python train.py --n_layer=8 --d_model=384 --n_head=3 --n_kv_head=3 --head_dim=128 --d_mlp=512 --vocab_size=2421 --activation="swiglu" --norm="rmsnorm" --norm_place="pre" --norm_eps=1e-05 --positions="rope" --rope_base=8250.0 --rope_fraction=1.0 --qk_norm=false --attn_scale=0.0884 --bias="none" --tie_embeddings=false --parallel_block=false --init="normal" --init_std_qkv=0.0213 --init_std_o=0.0 --init_std_up=0.0213 --init_std_down=0.0 --init_mimetic=0.5 --optimizer="soap_variant" --lr=0.0036 --beta1=0.95 --beta2=0.99 --weight_decay=0.0 --lr_head=0.00567 --grad_clip=1.0 --warmup_steps=200 --schedule="wsd" --decay_fraction=0.426 --decay_shape="linear" --final_lr_fraction=0.05 --batch_tokens=131072 --seq_len=1024 --doc_mask=true --train_tokens=606700000 --steps=4629 --dataset="wikipedia_en"
Each number is 500 + 25 x the weight over the matrix's rms, rounded and kept within 0 to 999. Layers, rows and columns count from 0. Numbers have three digits each.

# layer 3 attention output, 384x384, rms 0.145, rows 57-338, columns 240-287
539476493503498520518465516518534466503504483474529464500523535517482462514474503487473468532462532501486463471516529522522473533511527538494519
528495492536491475527497453498505535496494455517558502480512529494478474548497532518456485476491420512507529468539515494544510487489447519517504
478538523541455451527500503502486512496527547528477460524489500484566485507499527441508521463475512501527528476423516486490505524477495491485464
460463480510541521465520504454485511512479483496480507504474503486536471475533463515549513556527479527524479502526458492538469500466518504489538
495499527497512520475504536515516497496467491471542517486501490492486468483482500528480490515494470516463534517502513506517553483520556515499477
518481504467484458504503513510515492491490496498467478550533472512481458500494500506482485489488482451482503551492515494545522497502476486483465
519488499529507514494520503471506506493516475516517512483508488494500494505518456518526522516522540503509501464528522499472499517509460542496504
532475494495492473516493520546461492522490515496501484469524474535518516508530518519536533457489544516481487461491478526451529512516484491487513
557472519532475476475521452462480505561507533479565433470475508503487463503476542485447524462459530489499517455480485516514459463530503518522501
457514511518531475498514511495478482503467530481493491539538511536500476509479502459564494528500496481507517497513470506511502519478498458537490
524491527505499487548512469507447517499527511488534517519526459505498551515484467486531494463479467505459478519504526479509500482527463453537480
527489443505501515503516511504479509495496490477530519519500478492462497462478425525510494484471473515439500496497520551456485541462500490475493
478472496490474505533525511513512483498530521520496491488522514474487517504548492512435529544515488527556493460471528503541531483543538499494506
489502492520504480520519519518498515503443506492508490456501475460468528515481491467495469500501494499469453461499535465512537487485462495439504
519529497485470530498493478460514512506506493486559466478479524467505520476458512518520489510528534498515514492517534456495504488536564524502458
524480445505507543501512526501532504516482454484524520518490491515462509489546479507554511487501525500518522525498472476505551475487481511502526
523459511484525477521469500474491507508484502457481465473481491482513487504504564548493501446497516474508524529533471446505459475463507507481473
513508531483479497489485526491510534516493447468515510501516486523484482474493513499497512449536473510570485510477520532458546499500460463464488
524486502508468523483531497493464542501471482512517472533481549539495527470524500534486498478509473478524498539487533477496529501490501514451499
469486444505488520492483526492466518516505518505500544529482528522475519503547507530540430465446521497475534467563471462508486474504495472528513
565491511519482482503481482504520526509518485507493519537475458538525548519502518504496500466501495533496487495509503500516495502482496480502497
456506512471518537510497502463514520523475484495502514483580511469499500496512513484513495486490500514506538491486516479483488517477481484547557
456510499489499494509516549493473526522526496539473467512493484490514482513520483533523501510504450511476492515460460507519522503487506483522559
521490505518539538454481490478520546433489500471471453535548462513515455510463495461500465518514546471513474508526491546466482507530490546502501
506467529511478530536499524488583485503519497489549515532519531464456472518475520521496475506502484539501485471505477489554543483493480515503476
532530515537477546482532500527506481470492466516529507520480498531452465476492487479527520452508475547542448517487511493473474485471524480544519
522515519505452484513467513514491530516480481471545520531510499495460467463479495484533494510508517486498461503504528490528481524505522483490537
512510510517494500491478485504481490496528499481526538541472453530495546527508455520511454517529500518482532560491511518454471491503491517522472
487506479510491479515471483520489543525512475534537472504475506532500469531529438461502522459450463469482519489482495473512484477499509562526459
512470539519501466510500483517475524521521513506474502499554462508505521508527503533487485509465530514558551550534553543532521527503528477523548
456509539448502493509444486500495499516507540477473493489495518474516477509481489462461504513532545438498505511507464535532504505520480485507512
547473527506484500536512512527513523480520489476498520520516464483530484538522566484495523542497526507537528458553497527441496524495481527524543
454467527502468499496522497523480477466484506494446471488553466535556503545525515518509509516518513489497474505511505463512518444472485532502518
502466485504466564472477500545493542538456499490502507505489483515486486520483462500508505419500490476533510536544510508483507459501450515501505
530558492481507528537508473496511529430494498495543479521500550482484530522514498531499489529542515463513478497533444474531517531475466510504538
527500487508501565519495502501479484507512471471454485528489478463470467499490516515515538511527509482472527473514494492470513483479473450507501
513493513493500507471511551556508481530517452501519489526556508534489500476505450498584516481490495510500486530497453528495504459465496542504520
501539494483551497505536529485480495533516479454475535475491524521486494443479477488533526509512510538478505492512473493504533543541508484535533
499492538499508525476473554501485517514505493458476448495523546512526488510506467505524471500531468527492434483501520469474474547513537479428489
497546465498520470541521463484571481516489454469504502489478495549512484522551496523493496536486527488476558488472533455452502547511519540502458
505505525490503485488481484472479505493486516497495433425543486472490498532497467500546519517475479446491519530516462499567509498478457496526487
508522508514531500458496507510485523506497520515476499463498477490480502462486514521527520476481505528502525478469501522485517496475483457530495
524526505474508483488505503519473487486424498558548494508500530511494502461460515469520527500555503477485494478501490481509475498504522520464480
481500480480499497506503517477459488493522483476513527531487525534472532478536528503511467522500491543478535498486512544530533485521501512522475
548496554423416562428523440470487562492509547481494513501519569545568473463537496457481460519433476472473568483472554465500517559486544545501513
514505477490516490498471523510476484511526540476529511527485518519520533489463491469516545457496498562521485484488542502459506508559532501451459
510487488524492511487509462472489453502530506502484486526419515479494495499549504506498491516546525561535501537496491529520492470466538496512511
497504478551503472449484517510527494496467542534505498518503509522546498483490469472478523486498463493475524499490530517505507535528484455490462
479529451487491532527510555500503502520499469565473562476529477531504549515515457572499536488441477556487506498499488520473495560543524483519487
514490540509511481528517504502490520509483516497511532498520530530475520458492481504470490502553526511484540488496519517485502486439487480500500
517536512516559486475495529449519522512549525536519503480496531519521503484548548488505479523499507515452535566547473494496474499493556497534549
471534546474446498504499517482475482481482522508513507477554453492541510472482535526509528525498481519511525492490487525541484497430461477511490
541502524494509492490465459486518491506473513483523504487491479429480525529487532484542543467498477498495467476481529495468545493491537517526462
524483524448464495491492501490465532492512521490544505537452496487509529492490535482511567440477518464533519504539496501509476527496517512501532
448441463493521493512472490482513503474502507486509513478501517467498477501506511561527535502504476480512486490507524482516528469481494469532483
496481488533491462491482496488506560497490470523462513504498485461484474502483433498492517517467482469555504442470545492510493525469495489424494
493500504501537498536481532472503503526494547479464433488497515460470551478511495482496515483487533466527488483516513514505495459505566525500499
483515506494471499479483503500508461551511500488480541477506457501494493493489472490500545526463526483493517526527452481445487514499510482541480
488539523532504479485495486480493524489526536505499493474485504525577492482503479462501453459494526499516459466519458527528495471429455514492503
495502533521490506518468488471494534546522475521489492506468466511488540471547510479475505496516505497520520513504495518553498492482514507505497
486517484479526537512535519482504514542531474522482487494447513527520549452515458488485488498561526458464489480473480456512487486524500513497522
480527527506481516502518507504491495441509481493488465497536514489527548512483524524493495469514516528495489505529451504540491487484473490483484
508518485497479441514494461479468490515526521492557543494507484471468498477485567483514512560501574474507499452507540477476452533501487522473474
504515471530525437485478531520512502502500496530455449483527479474484406490486514485443459516541468504454494489495495503503554492483511511511437
488519517527459502512504503483485506519490533503489485498458510435549483477488511477527440507491488547483485466447502540535489442481534490519519
491525505479538529539546484500495471528504499512491500489514526553487492532471488514472470474549444488485503518505507463471488547527478474519506
486467466551533493526494550484543524483486493469514488509493504515482505508516496490476489515507481502450510523479481502469463482531489494492512
495487504483502496521474452491499506502532475485557528503486545485516471520499463500471534509525499488481504463499535515497512522545512502438507
507512477493484511484516548486520520515502470493531498484515504487440520530539547473475528515500505518512517506491504475514478471509479526545506
483516530480502527468509505523523527493504498500484498514529514505484497525501486498487492468447504474516492463481482509505479537477491466535504
509448473467476507487535489487514484465475504514545515476492510543528548462516520578512491518524520447470490478481480511538524536483499508507519
489436504508505500511470493512511483516478492509481479522492488523487521512491525466547498502493502555529514497533524499481473501576492494484448
539470499459464491459481461476509510531452503499490516485543456491491484488497511540503484476494513603514502508485488495471470538523478522471508
459487496496526498497508504497514501484493493451501564489509514512478510511518480546543519488515481500499476537518536488532522487494518477507501
526506488486463495514524515526487484467529510507506525473517467525501476483557548490481505475469525522498516522516468479519532511483444518516512
528496495530517480463500481494494512448473486530498522514546444555480503514521492496509478532493502492524494518500471501511485535517497520523482
506515476481481470467522528503547499506516475505525516507504481516508473474506483494543522473477505497486505472487502501478520511440514520524490
507499505468511514520497485491543521519517490490515542532480560489464555524512492499431539531541575443520524505477481511480469481544465551548550
498477494487483497495473529484524500520477504504469459507494471477522533504513491495470469499498508515466537483487527483476505446510520494502507
516498490511466518505530483481518511508508483498521448516542540492478506491492531528517457495436489492492494506485528495522486506514528497521493
461520506525518482483510511522522516544478531511492464530476509541499522505491522513512487518528494554442474455523522509480503479536481503437493
485501538497503505478493470497510487534474481498526481442472478505510443512519497511512469471554500479502473512495490489520457530505504512495536
520510536516459508455490476509489510493501514512505513472500514495525530463482510481524497465500503475485478452497472476496498499543499507462505
516491523538505492485475507479536466452492521497502516490510437452452467497513544514534496520546518517498435510510486452515461464453519450509450
479554489490477507501485539441520513467503484534557522572494499471499499503515469515510507503510516491515530491434517492527523449475463487448515
477507455502484474540462529521537495497482529473451489470512496534498524535567538497511467555533489506527523508479510511491494516532527522487465
499502512485510519445520546498530559510518517494534472551501541491490531483529473525527475537499506448502534512488500510522479523548505507502519
460484510518511530538508495493485496482510482515482496489528517502493528483479490500521486499477509488517499493475587502544516492538522498493444
471454527538498513489508474523489482511485494543532446479479516468496465537478500483518528511490465527487499525462475512485496515491549472489525
472495512482498505512466522467477500505470500503487540517504488508514495500499436516463499450458457508460525469433476495484515490547494479490547
510492546525501502467470480498505503527510535459486518484563514514532523490493503471449445449551484475499487543547454473502512561540484514508487
480521484480506533537496523496483488514518489494524518557493536518507517485540479538540485493502528433465491514472516458512491492517480542478477
493508484504507500513533495487507486491507526487504506483496535492515471491585543545530428576521522479463502523478479490514531514509558514444523
508498506497509515468480524479517520484519446492517464541509472496481512500473497470505466473507540480516491501529507506508503525542455463560509
438481498530481506493464464544484466482459500482495489455513464486468528510540496516504514488519497521536493479476462503447507538508486466485517
461455499535534521512503475521561523492492523507460524452472482483477527490489475511497523468522452490517513500484484544525502481482520506484499
552495491494478525518515474517496459473473500512502520438534503477475504519508498464461519491474447499498520519496531485446521499482497459528483
496481491510484448552501471490516501457487506516497489484524511457518506517508536515527478507479494503531515495523558482504508557513491553475522
506479502501506540501504528495524520485523474465516493509499509473506560500519484532496505511560485520514524487523499483502515479523516493475531
517492473446531503487544500499500510501524510516470501493485541464537494502533434502502490480500469510488514491491485539466521475505515521517482
502509519513466501512541514466505495508508497465465480533536503524475482476529471503517468534544540499523498531498499489530485505519495453498509
477526537514468482487512510439529500483488519534563497525510485562546488545438550488470505522464497546518464471467506449544468485486568489435496
485497503456488492505481496514475501494498492503465465495514498553465507519453508490499510544444463467499505514448519478437489495528502470452488
524490501436552511526485509501517469523492500525483509525537484567485487486536457532490510531525510534473490492485505559565530525487531536496537
529499488465502514524502501501485472510512486498508495521472530505477524512547504485519496535520508537506510525518483507505489528495514511489464
488553493510489487507496456483466507540491543484486485452446552493533491512482484494427527457490474516534481511501514495458523462504480487497521
526516493488506501482507531482469514526474515506474493509513451488474486482477496485476498510514526491510495524524473475506515513493484524496516
487515475446506493505487485466525550478465510535518494518486453528477501530507468485462474524469473484492487491500550491493511514521464503523481
512495464541543485475520490452469481523496508451491500528487498538475482504497526499518501480526524486546480439444517529492514531480502487516508
509491535474512484487527462457498496459505471544497511492544535473526534492463499473441510471543500470444515533461489476506510445529476451520487
532482505527515516556499485522475477489523522488535542519517506485480490506541518441465511482510480556477472528546503482487458488483529511491473
520482504566525532477496526545528510513535523503498531504540535550470549505461522536514501489527536519534459525530501490471550524498478481474514
506506499485518492488482509529516525457496523504521478543535501485507483464514522484510521490530531483474520526462465492475532483521515505495506
467532484460525484505495512499474474505509486497456537508477531464507493493523504474507478534493500495510521491476503545485510466453503532480508
490543511451511519488452522474486527544462534485467487555479537495509537485462501464531519523555486480496493480517510485505493527484501491497478
488534456521455476559506479496536478497534519560506526495472511494558471490519559537483543503473548402504490511506478529517487518482486495491481
534500526461507528501473491520531488524495495505483505480446494525527498524546506498469501516464548504505473507483482511473504492483535545484527
490504500509517491520527524542468499504482531462483489533490510488446527527501486588472520538495500507517550521523519573489499476547526493483583
489509519513503489469516515501500467482511519494461501540493522505488464504519501500512516497458477507518494506497502498509503538514483530486496
488528524513550548532520499518513513477480505531475503463478540517529527452519436436528499492478491512511462508492542473496487479447499467501516
473506522543535497506517498472539509519481503528520481449517478482488493477502501495524527545525485487451526454529494526540505471519548538480498
472474457509503540541473470450474547517513504511502502457512499465486512499513481499562506553462490505515523464503518475527499532519557531511515
523499483522490513503473492498503523523484531496519493516480510505518491507535452510529487466493511518478495537470499497481519480537496529442475
513464544530491502493491516472492511550500535522469499499512522445507491486515538480525504505508510519518479492446524505538497536516515518497523
493515488513537513491517535512508479492470516512504531522516509499511476487492523538498540491499482533546486508502489531488511521486509474501515
504513522510538492488498487498499488492468482485472479496527452531512528519522468535497495493513492516528503508487515502515528491481485485505523
453503514490497467513485507495513481478493514515467512483451477484505498500496532486473445497538531537510479527467466510499460494526499499512528
486501501520552521473485528491485495476482513516475424498502524524516513491500474521521545509499528454518534502511471532494536498517545507471530
507501510524506491484515544524513504513516520506493550524485486507522521466543494499541498443534506473489453522498470533489486505468458469456469
506514497491491497548466503507512513518533506496528466499469539528535539465463523497494530500495474483444447538491511558577485463507501471490477
550517486485499537535540516495489483490524475512448506508554475470475491511479539504517465542498491459507517517514459465535470491454481470516485
546485508510446522471538498548481507529492503486465538493489474489528531547537517471524538495549518524486464459557518505487534504505462539500518
494525518515503494515540519488496505501461523518457547483487501475501538526473525489540519494496505508503486515504483524479488540535499471514503
503505516510528438520492492496462504489498492519492452494502478519483488547481504443499487512505499502526478512539478478514525544502440522465501
534462532426467496497497498501541511484541472476474479508478473463485492485451498522424538547513514494427481499496471565481528436488497510479468
487546480485467513496471506472459477498532500504505494499499504517554545506511528497530510549496457471472543509519486474515486512483485468529498
511524490463508489485457511496483551480471484491514495509551502480493466505476494494533513549482522499490472514515544502500544491517457461540480
502545532459460467496469502498517534487509491540482501511553507510538472478544514507498480492491562510486475530523481487506565488477453504432511
485439494500477493505533524465479488510497484472468534518463513511489505485519450547487508478484446522491438482506514522500453500469483478472472
550486530514508523476451492514502514502475484493494474504504483496489446474477492516489495510479567489525492477511508499532485486484492525475490
508499489506475496487521496541500498471528498495534468460543473510505512510470564531506464445472505483456475517471475442527510511488486532510481
458467481519534518473519534494550474453499481529487497534501529463492477514559526519510537481490516470495496506457573539495497518497462456554524
491500528461525518521505555508497488534472452536519540523440525520506502513567463509546499512469497457536487541475446465530545510499583514538517
466518502501514496582477489522499460524486523565528480505554520513471516532496514493559543490505490517469540486464495513530542475484504490437566
487496534492466486521489482515497461499473515489482462476502498498547513476513540522492449461511554518496453530498494531501519503512498517474510
520504468540524450502533496456533521531515522454491522507501454499494541502503536498484473530490528510523529501534539489511498558502522458498522
482479490546500479440434516477473511535539478481500495488477488453494456478521522510522559494489497479521473510501526500479480469470536559533495
518512515463482469493548501507505488461527507488540512564508493492497529494503534507516520464514465481498494514516542510514499508509515506513466
514480524512500504505504487526480554504509510492487546547488527456507510514500527475464483520493497481521496517486526481532503537532565464470524
542507503492510455522484481510491529507546508510506524511486497485511507461444505466457489513522476459494513525507492518495474511498456489473481
489474497512513499485537498517501500509493513509502528487468488493495508507486487480462509452488501526485528464499513493489510508486480488481488
444496510528473489467515479498503518511498499466496509483502501442461507503508471492470560513500492552533440457488493465519477442511474486524535
517534505509501484509506496484466492519503461520497506488548472469498489475484522543486490511489500489507489507530552511490491438518472502497474
471504479517527468544513491475541476497478516521499456484498464488536488470490502576487494536509526437467541499475522546489479483495500499542481
524476498497490486494461530507511476504504460476534442519476497509495474460514503522460475506473492453512483496483515498493461494549522539544501
509481510497508523541544463425489485456507493544526476489512540471550494475465550468543488485500508486464512481471484473541499554495491497542479
493523520513469528513530507520533471556488485484481493498459487513481519490515447507488508495504516523490494478498476466483473565525512527513507
470492493521476512498501531521477479493509538515541508490465505485493472514495474528475516488518498508497509507535498504483499512516499568496543
489523494523488547524534479503520514496473487526500519511437484529539529515451477510513462481507466500509490508503452476499541492467497489468470
496498510529503487517533477513508502502478498524474492520506496502502531523488489469468508501452469521462490464509523503498552529491469446495531
499491505546507493494462564523528449462482484477491509517437483510504483487509473509519503511551495500503512464492517535498472490571481454505521
496564502529509531564500521505475490496528497522494476492466482458515509525497504521525464551449517458524507486505505530487468461471508479499505
530547474490486514462409491506509487466471487530526531518524470517482502524468486523472466529507490562514516491502541505495505477479467557484506
498481472503497490540548517532505524533459490507508524504532544496503459488536496541506491511452479515507462522492541444490530504464486525461502
474494479476455507526497495479535481469523505508508494493501533513501472481469462444513469528478456513526521505500522542460546469495506524492497
475474506513474470475505493479531475449512487504464517505457513508467489495472494485515493505538496478490540522477483465506516533474541502471506
498500522478542518504493523532469492532485527525482502534469524506492519476497515458549482475469475502484488523506506548503498472487502475461516
519538473509492538497513504441467545470520507507527494504542498487532474453481526459505487487500495462486472535524504507534489476513506535512508
483464519519477530500486571518523499498509462470508521528511467504473520479513504494485500515461528538511481462508481499471517507492537479427525
509504496504513494500508484458557512503475476508495503521455567526505443511445485478509494490525482483496504467483530476541510523480510533559443
500497516516516568516521540488526543485502495541491541554526517486511498501498502471497542477457447495522470482495493487508513472467535476502514
512484512502537504466531457506498474500535503497481480472503502577513517519526453516501538521511547486509517455509453529506512521497501474532514
495463496464514486500481462525511534538467539481518483473420466577467499518509526494457523496489513464546520471430466457484500480509543517473482
541498501507483475523464500522478479485486486519480519495509494497532546483486478515462548465490513463532528432491482499451520498535507494513499
526522526522457510509506481508546488518518499540526502518474483502505511541462494531460479518477490472542475500493480490509518521444525523469501
509465490484484522513467501511514493528483518484500501501489459537445491518473462492426528503488465491501463517507504445466518487511507509496510
523532474518492486485494505487494478522513504474519488493572533488548523447486543520517546499513469510541529496532486525505495517458499484459525
532502488489493528466493496518472473492485448483510519513518494502473524533497438513512532486490507494500432499471499473473490476444445495502483
475483538529521512520512486480512493443489502478445505467509474503486532507453549490497486477519501517518502470530477507504481528509542463452516
506492548488514516515501509503497503467528492536509512499507503523516487536463491446533507478487447510495519486517463535521475532513450468495484
496539450516514534523485495514502485486476510484507489461545448498514494506503485486502503542529533494507507531525512527496493526529435477448454
516522526479496487445505508512490507532554493488490467515493468550474464530456540491529486496456492500470450469529508491475480490510494493505467
487482482513481495482492511516513518573475511503503554451492514505487529492453450469502483510499479590502466512542533504503526493513553494531518
536498522495527494495491485534449464482460482489485485447490462555481495551462519477528536495468502523501485522488536504544516521514483519503488
493497512518513528488524513481496492509492517478471479508500538486454473475482515432472465512553466528450518483482476537473497499522494517510446
509529520504487541514476512492503482484551475498508492510435513460492542527505498482537530516558516463510447515473540494548498461470498493453474
519479539518506471482488519518485490495514505529547527460505493512543521460549519530505475455503507543465536516544500487506488459499524496531537
492473482471519527498483543532478510481554495544490508481502508465529470501479505511485504466479438498490491511486457506497511474491481470518515
475534483473501529505446478540523502463515539506493440503500506497537549528486520504530480500504536459482559480460486532500518514485488489489484
454504486511485524488496528492501489494498485464536485505472502469481488470475507530494555503474511453534572468524527489457464529535487485551494
475482489501489480461504504445466501484492435479519446464522493503534485549527481502417519495509460463482504512486493519501493497503425566502489
496501485526504496502457485488470499556486490529510534510500495470497499476476463515503513526546536497520502558462531496505524565560469526503503
514507496490519501443494515495478466527510519463504529496491489516493465479550533522525499506460545532526475506579499485491519499511503545530515
444516499459481520495532479502512509491492494502523497475501507499526458477544486519569492503479474481507518489477474491504530490498524530516460
527520472467503540472490513529481520528512481473478527490472501514494478541491490495481491545481494512511526480514547534505494503495430489531509
519486484475489499509498507514536503517511520483551452495468516520494480491529495473493490466477473494455464505537487509552520495489493493506523
492501490484519506521536506479479511511488474506516475502492513457468452544488482500520528483525518465503504500475532501525539544492514509468478
486526528480498481527501472488472509473501530489494469536502463531457519535457511502468472514467491523532503438503459484506507496524509485543522
503520490545510529541509473479517514519473513472532497511506524512495495480487546486548491511481474487519495491479507519493538501522502504505477
506491540473472503504496491472499520487509490530548479493503487529519498526536511482498500506525522503471514521511558460528494521486505503513469
518496480543482520506492486479495491490506483520544497523509470487483474467458545495499474507522497508520492491532474472520522533486502498487460
549518479482535493474540473552512513471475485476537498489554480542486479468507514545506468451510488461516482510533490487510536519471503480494532
539518503517501502517462483502455535504479484505506550517521491535511497541454499522492466471504508498514524465474543497517486473523481483478432
497488518510484497541531502508508500484505539462440521520567523467487517508545523531482545509493504516517558476513531529467498467492508515510487
519460521538484508483486483512476524531529514507523492515510561491535462530488518538467449531481473522505455516525547488490464497515514548505520
520491512495523551487503516520457483495489470505502513513499485514516532469463447502488505494491480493559491491508506497553457499498468487504532
500490504472496460497516510506533521487496518529497530481487511462496477485486472546511542508493514513508535479498524442538501489446476501475489
479500476495519508481488467491519491523541495512501471499529533514538451514487507481496533484476542471507544521493525508506532472481498493524522
502498494525496465485542511500521474520484498482480491532488477511478524553502479501473485518492513533512522495502535537513532483518508504487493
468511517471517476500424535486455505537488482499484490534522537459511505548506495495493521491483507526519492525521497520512494460495471477439535
481524538460517524491515543505467488512534519498508510558495512485515531507490460445479486520511577505513504488471514507557496455485514511526528
506498470510494468508445488494479529490500526517514478476484477454511531507503517491465461488461523506497500496463484484500545477539450480489509
456528499503481497523462515526462500471485480490523524486461484535481526494485495477493495551565528491485466489509463470504472490556498497475533
497517486540530497497509519508489518548469477508491496475505513481503568545498497496498526492518539481472446506480460511463455543522511501511510
476499501527492512464446517528499499516486493494486481494477479559498503503502505498491533494476467496509515542479499484522502475453517507483452
509526470480490496462488443522513486525514484501525509539483482479500503481530497488528501522494559485472503535517519475515517522506478504479537
513484489484512513456470552471483505504499559484498436495493544477488534487480459474535518522517522449505552529453455470506476447495490508507514
522506487494494531478494528459468536492531512484464518554466484432502540447497494485493475481504511441473463504493464473503518475491503502530471
538474483512487484468494471468523494498485506546508535492508469497496504493523511452476483478472454483483496533447457445480505510508501567512522
487477484474491523470505502468523519499463505503553490490513490498508529500530505514499495480535542479486519474472469479534500545525486482495476
491481521452493493498550497515546495508481489499546520516537539497480536493485476522508509441517526500458487530518526493506508502499497489518479
491493492522465459499472472504495520520535480517500502571442547471510475483439517480487534475483523460498511500517518478492496532496517509462451
505516486482534539446525503536487513523547465506468547529517525507501501549557497507515517510479546456526501500537498466516542510487499471467517
489485475481501487538518498511517501488466505454508486571500523561483527504503512480510483473486458527480526517465500501453539483554528516470514
506477504496507521447526506530507543543477484474487511506490505464527507522463549471460483455404483497564518496483539543483489511477480489501523
544454495547534489545487475524509518516508556485549457513449480476502508513487487472517507475495532486510466518517490488556507462509480491512559
496512512512448530505489485521498496505510499475477495480503468452493419502469542519546503449499464475520494511480524469462444451525485475485497
486518497509490562531523497468518453519485536527518506484462500477508501478555473493456497523526509557485505517501509533517491505547544525471566
523515486523514535482485511478470547530503512461544519491503502451507501502527478514467506553508457537480518479518494542486517498540452490516528
515496473500468427475487505486539502506469480475506472521481515539486493496491522547517465486461492497472581465467531485427534479499508476491443
479527483537468477481548479519469505494526485513526496519517472492485514537517542570467494528508516525495464518500527476520462546518535498524471
486489499509523495479515521495509484480561513477481503462495501533464456480492508525522532528514495496473495518482457515513546491501483472547507
511516501478498462567519476476529466503478510533460524496539526463469478498468519481500471470502441522474554538516536497497494502489473508539485
473482501500496487522511485485523504489498512482515504431520430520469539566518519488512496545516498533506492497533463516517492457479503512488543
514509476491501485482505489511473496505467471479515481482505462502497530506501476480508494514500498474494548529479472526456508443507532512515527
470536526499538512519509523501490503466524550488476515531512468526504474476481461496536447548519508494533512540491524491483499461475496535483569
504503505515494491459514505499510514453515499520484461534495455498504454491558532491494482474488462512483500508475553479524531473443506506499497
458477449496523483501469531496489475492486478536514520473462522474534534512497484497494518502469531487479513529485519498528489486532533487479506
498504529524465533498465514484441499505513524467491494519450504505512495515495494506475492501500477479522443507500456486492458489523529523491540
523527466468521509509496484473488507487466488511560530493495468515441484472513483529497504518477506506529513491467465491534485466487518483536532
457509534509493514487507476487505492494494502472512500479509467478484494485464478480473519491548494508508493495489493495490498463521509461495529
537468533492496541501546482491472525474508523492501506533504487472527516499503517502479512456500500509491450501535483499487491532512524529535486
519492498495493476488517523483498498492526525538481504526474502432539508506476506523485451484487494506491509490479512489479443477502515515480476
493479500559526454522521483538453467493485520510531510472500466496502507501452529502490466477532435526474474483515545484535521540518478476519502
527504502505474486541518492470474465525488529553483560532499523528507521544454517521521514549457484465514551476495508465484510463456480457504441
488471488486467511504529506485529504528525514523506484521532521509514493491582458515474510485497470461496554511497451510499558489481499530525492
485471491481510491465470429472499512477511490475524515497500522490490482497543514519491481488478553456461476526530509516501441494502472479476497
527496485471495550475487479480514501509502523509597480488515518486476483476476489478548489509504485453498488534453505463499481506486509504497515
478520542507487539469464444493510482480497482515484526484457496482476526487541508487505480509525498498510527470503476509515520513505456508443499
524515522537494521490505501508502511476515470475508496511522528515499524491493475564499493488528500444469494507464478467488502472501483510554505
516478472480480506517548494514505485491501496449493463483520483487470468472464544504466488509538490505463478466529477501548456518466516475528500
475516427514482459481504488484478516471531462559480521499503487511483541535522499504507508536512504518490519497514503495463466470497524536496484
517506519512516513428521483512512487499480505528544517484456494498464511484494516480475507471482512517500527498475461463505475486431555503524499
509516519482518501469504493536468503485453495538478456492519510527433479530507476529531475505489515534504503551545512519493509479509524500477494
498519484515543486533497538509503544517508523493481499541486483506513496518524514512500504472468474499479478524526496490497528488495554500517506
450521522511487460504492481525480517518464532546493484436469502477516515456526526493529480456466508528475496532463490540530492545502518479525501
498542477513464441518477478489506520495479538507486501479466509490497537509477528525494475484507478543441538523481544473485486464519522533530483
490483489469487465483518500484505511520469488493546502518529526555550467489449506486509484514498494459453511502569498472525445543451505486522504
533514482477476502473520514520537488518505470535486534541512511524486501488555527497512539495489548526488522511485482486496488451483500488491529
516517490481485489487474557520465481489560537457498518511470562519528502457499538477468475482494499480428527474550472512495455482492502509526530
505461469529528459504487543473517456520522507515509521502505522503510526490503451493537496594533438487539474523515504516507473494498529515579483
489515503502467525449471487465496484544518483461481548531512531482499522480521490496506511483488472511513436508495504543503468517525513505455523
514440518492524505498527468506486516502477503462517505471493501515471515533502492497472510500522492466502487474553450501497414498527507474481485
463512522515465484555519486498495497470497523517527505509478485497498498533449528516568536514507491488477552553494520493479501536532503464529478
530522504461489474532503520524505446487476510520516480511509468478519497492515529493489558505496497475576524548468478499490504442443493573499516
482480502519499523493543493511495505508522494483531547498508506516454568483527498556503434539532500484487519546506498527460505514534496499496510
514512511494478502507526462461531542508449508497471468453538497484495524505556550514452502505507474530513480499516476506528500517507490475495483
509489529524495506492581497506491500483524512470490472532470488459521489464514476509469499502535507520512471519521538449474485514515481509486500
475495494483491524476499509499508554522516501489447478498501508489505455506485478518431501517533463506493493464520481497517458502608526511517508
486502504499543530480451500464436548517500503457526451489454467492474523462529503451540541506516515494508476503542465448482459525528459467471531
551511496517494496511509493471499464539539470493487551489514499480485489511500456509482445497515529517477502515502476468457447520489540541459493
460519546502521502483507519501511508497452513502533530455470531516462495483544481486554475457483520486497505506484483491494523544477496428465505
489506454489500507488462509489503507513516504473493464472576510500478507494517523525497512543516436452502509542503484471521501432474515502547509
516465473474538493504474486488473528518497506492487531526463547524449514522478511498472488494446536480527475502485499489503504483499562484498505
484505514523530540521480505477512531476513505513506439514478503482486514532561464534507517451483476477496484566507490523465499478536480473508531
464503533522491486530487481499456487490484495471486512501490522534542522476506499479513473450476485452477549515529551517508508512521476530478474
503482465463525555486522608533510500495507520478523556533531476489456538504517491465444482481473533558496516506495482515482540463470442468500533
510501533523502468481492494504509519527502495468472448527484505522492550510480513501487479477512510502497495512541515518503454467479479466474441
490529535465488462564504493483491498483489500501481466474516525512526498516560549496503507492517493484522534447487486508524538478546547499511479
536518484446539479480546543513491482521492508500485509544510498505434497567500505536507493506497476528513563493434477524524432555501513494481476
533502531484449534493506520423515484457521515494538531564482482495515497513487500454502531502520542477436521500527472502462485526450498498443519
483484490555408512462514508470484482518515462487504490482457504478509549515473446455511499506472526499454470517523554498513488472514492512533505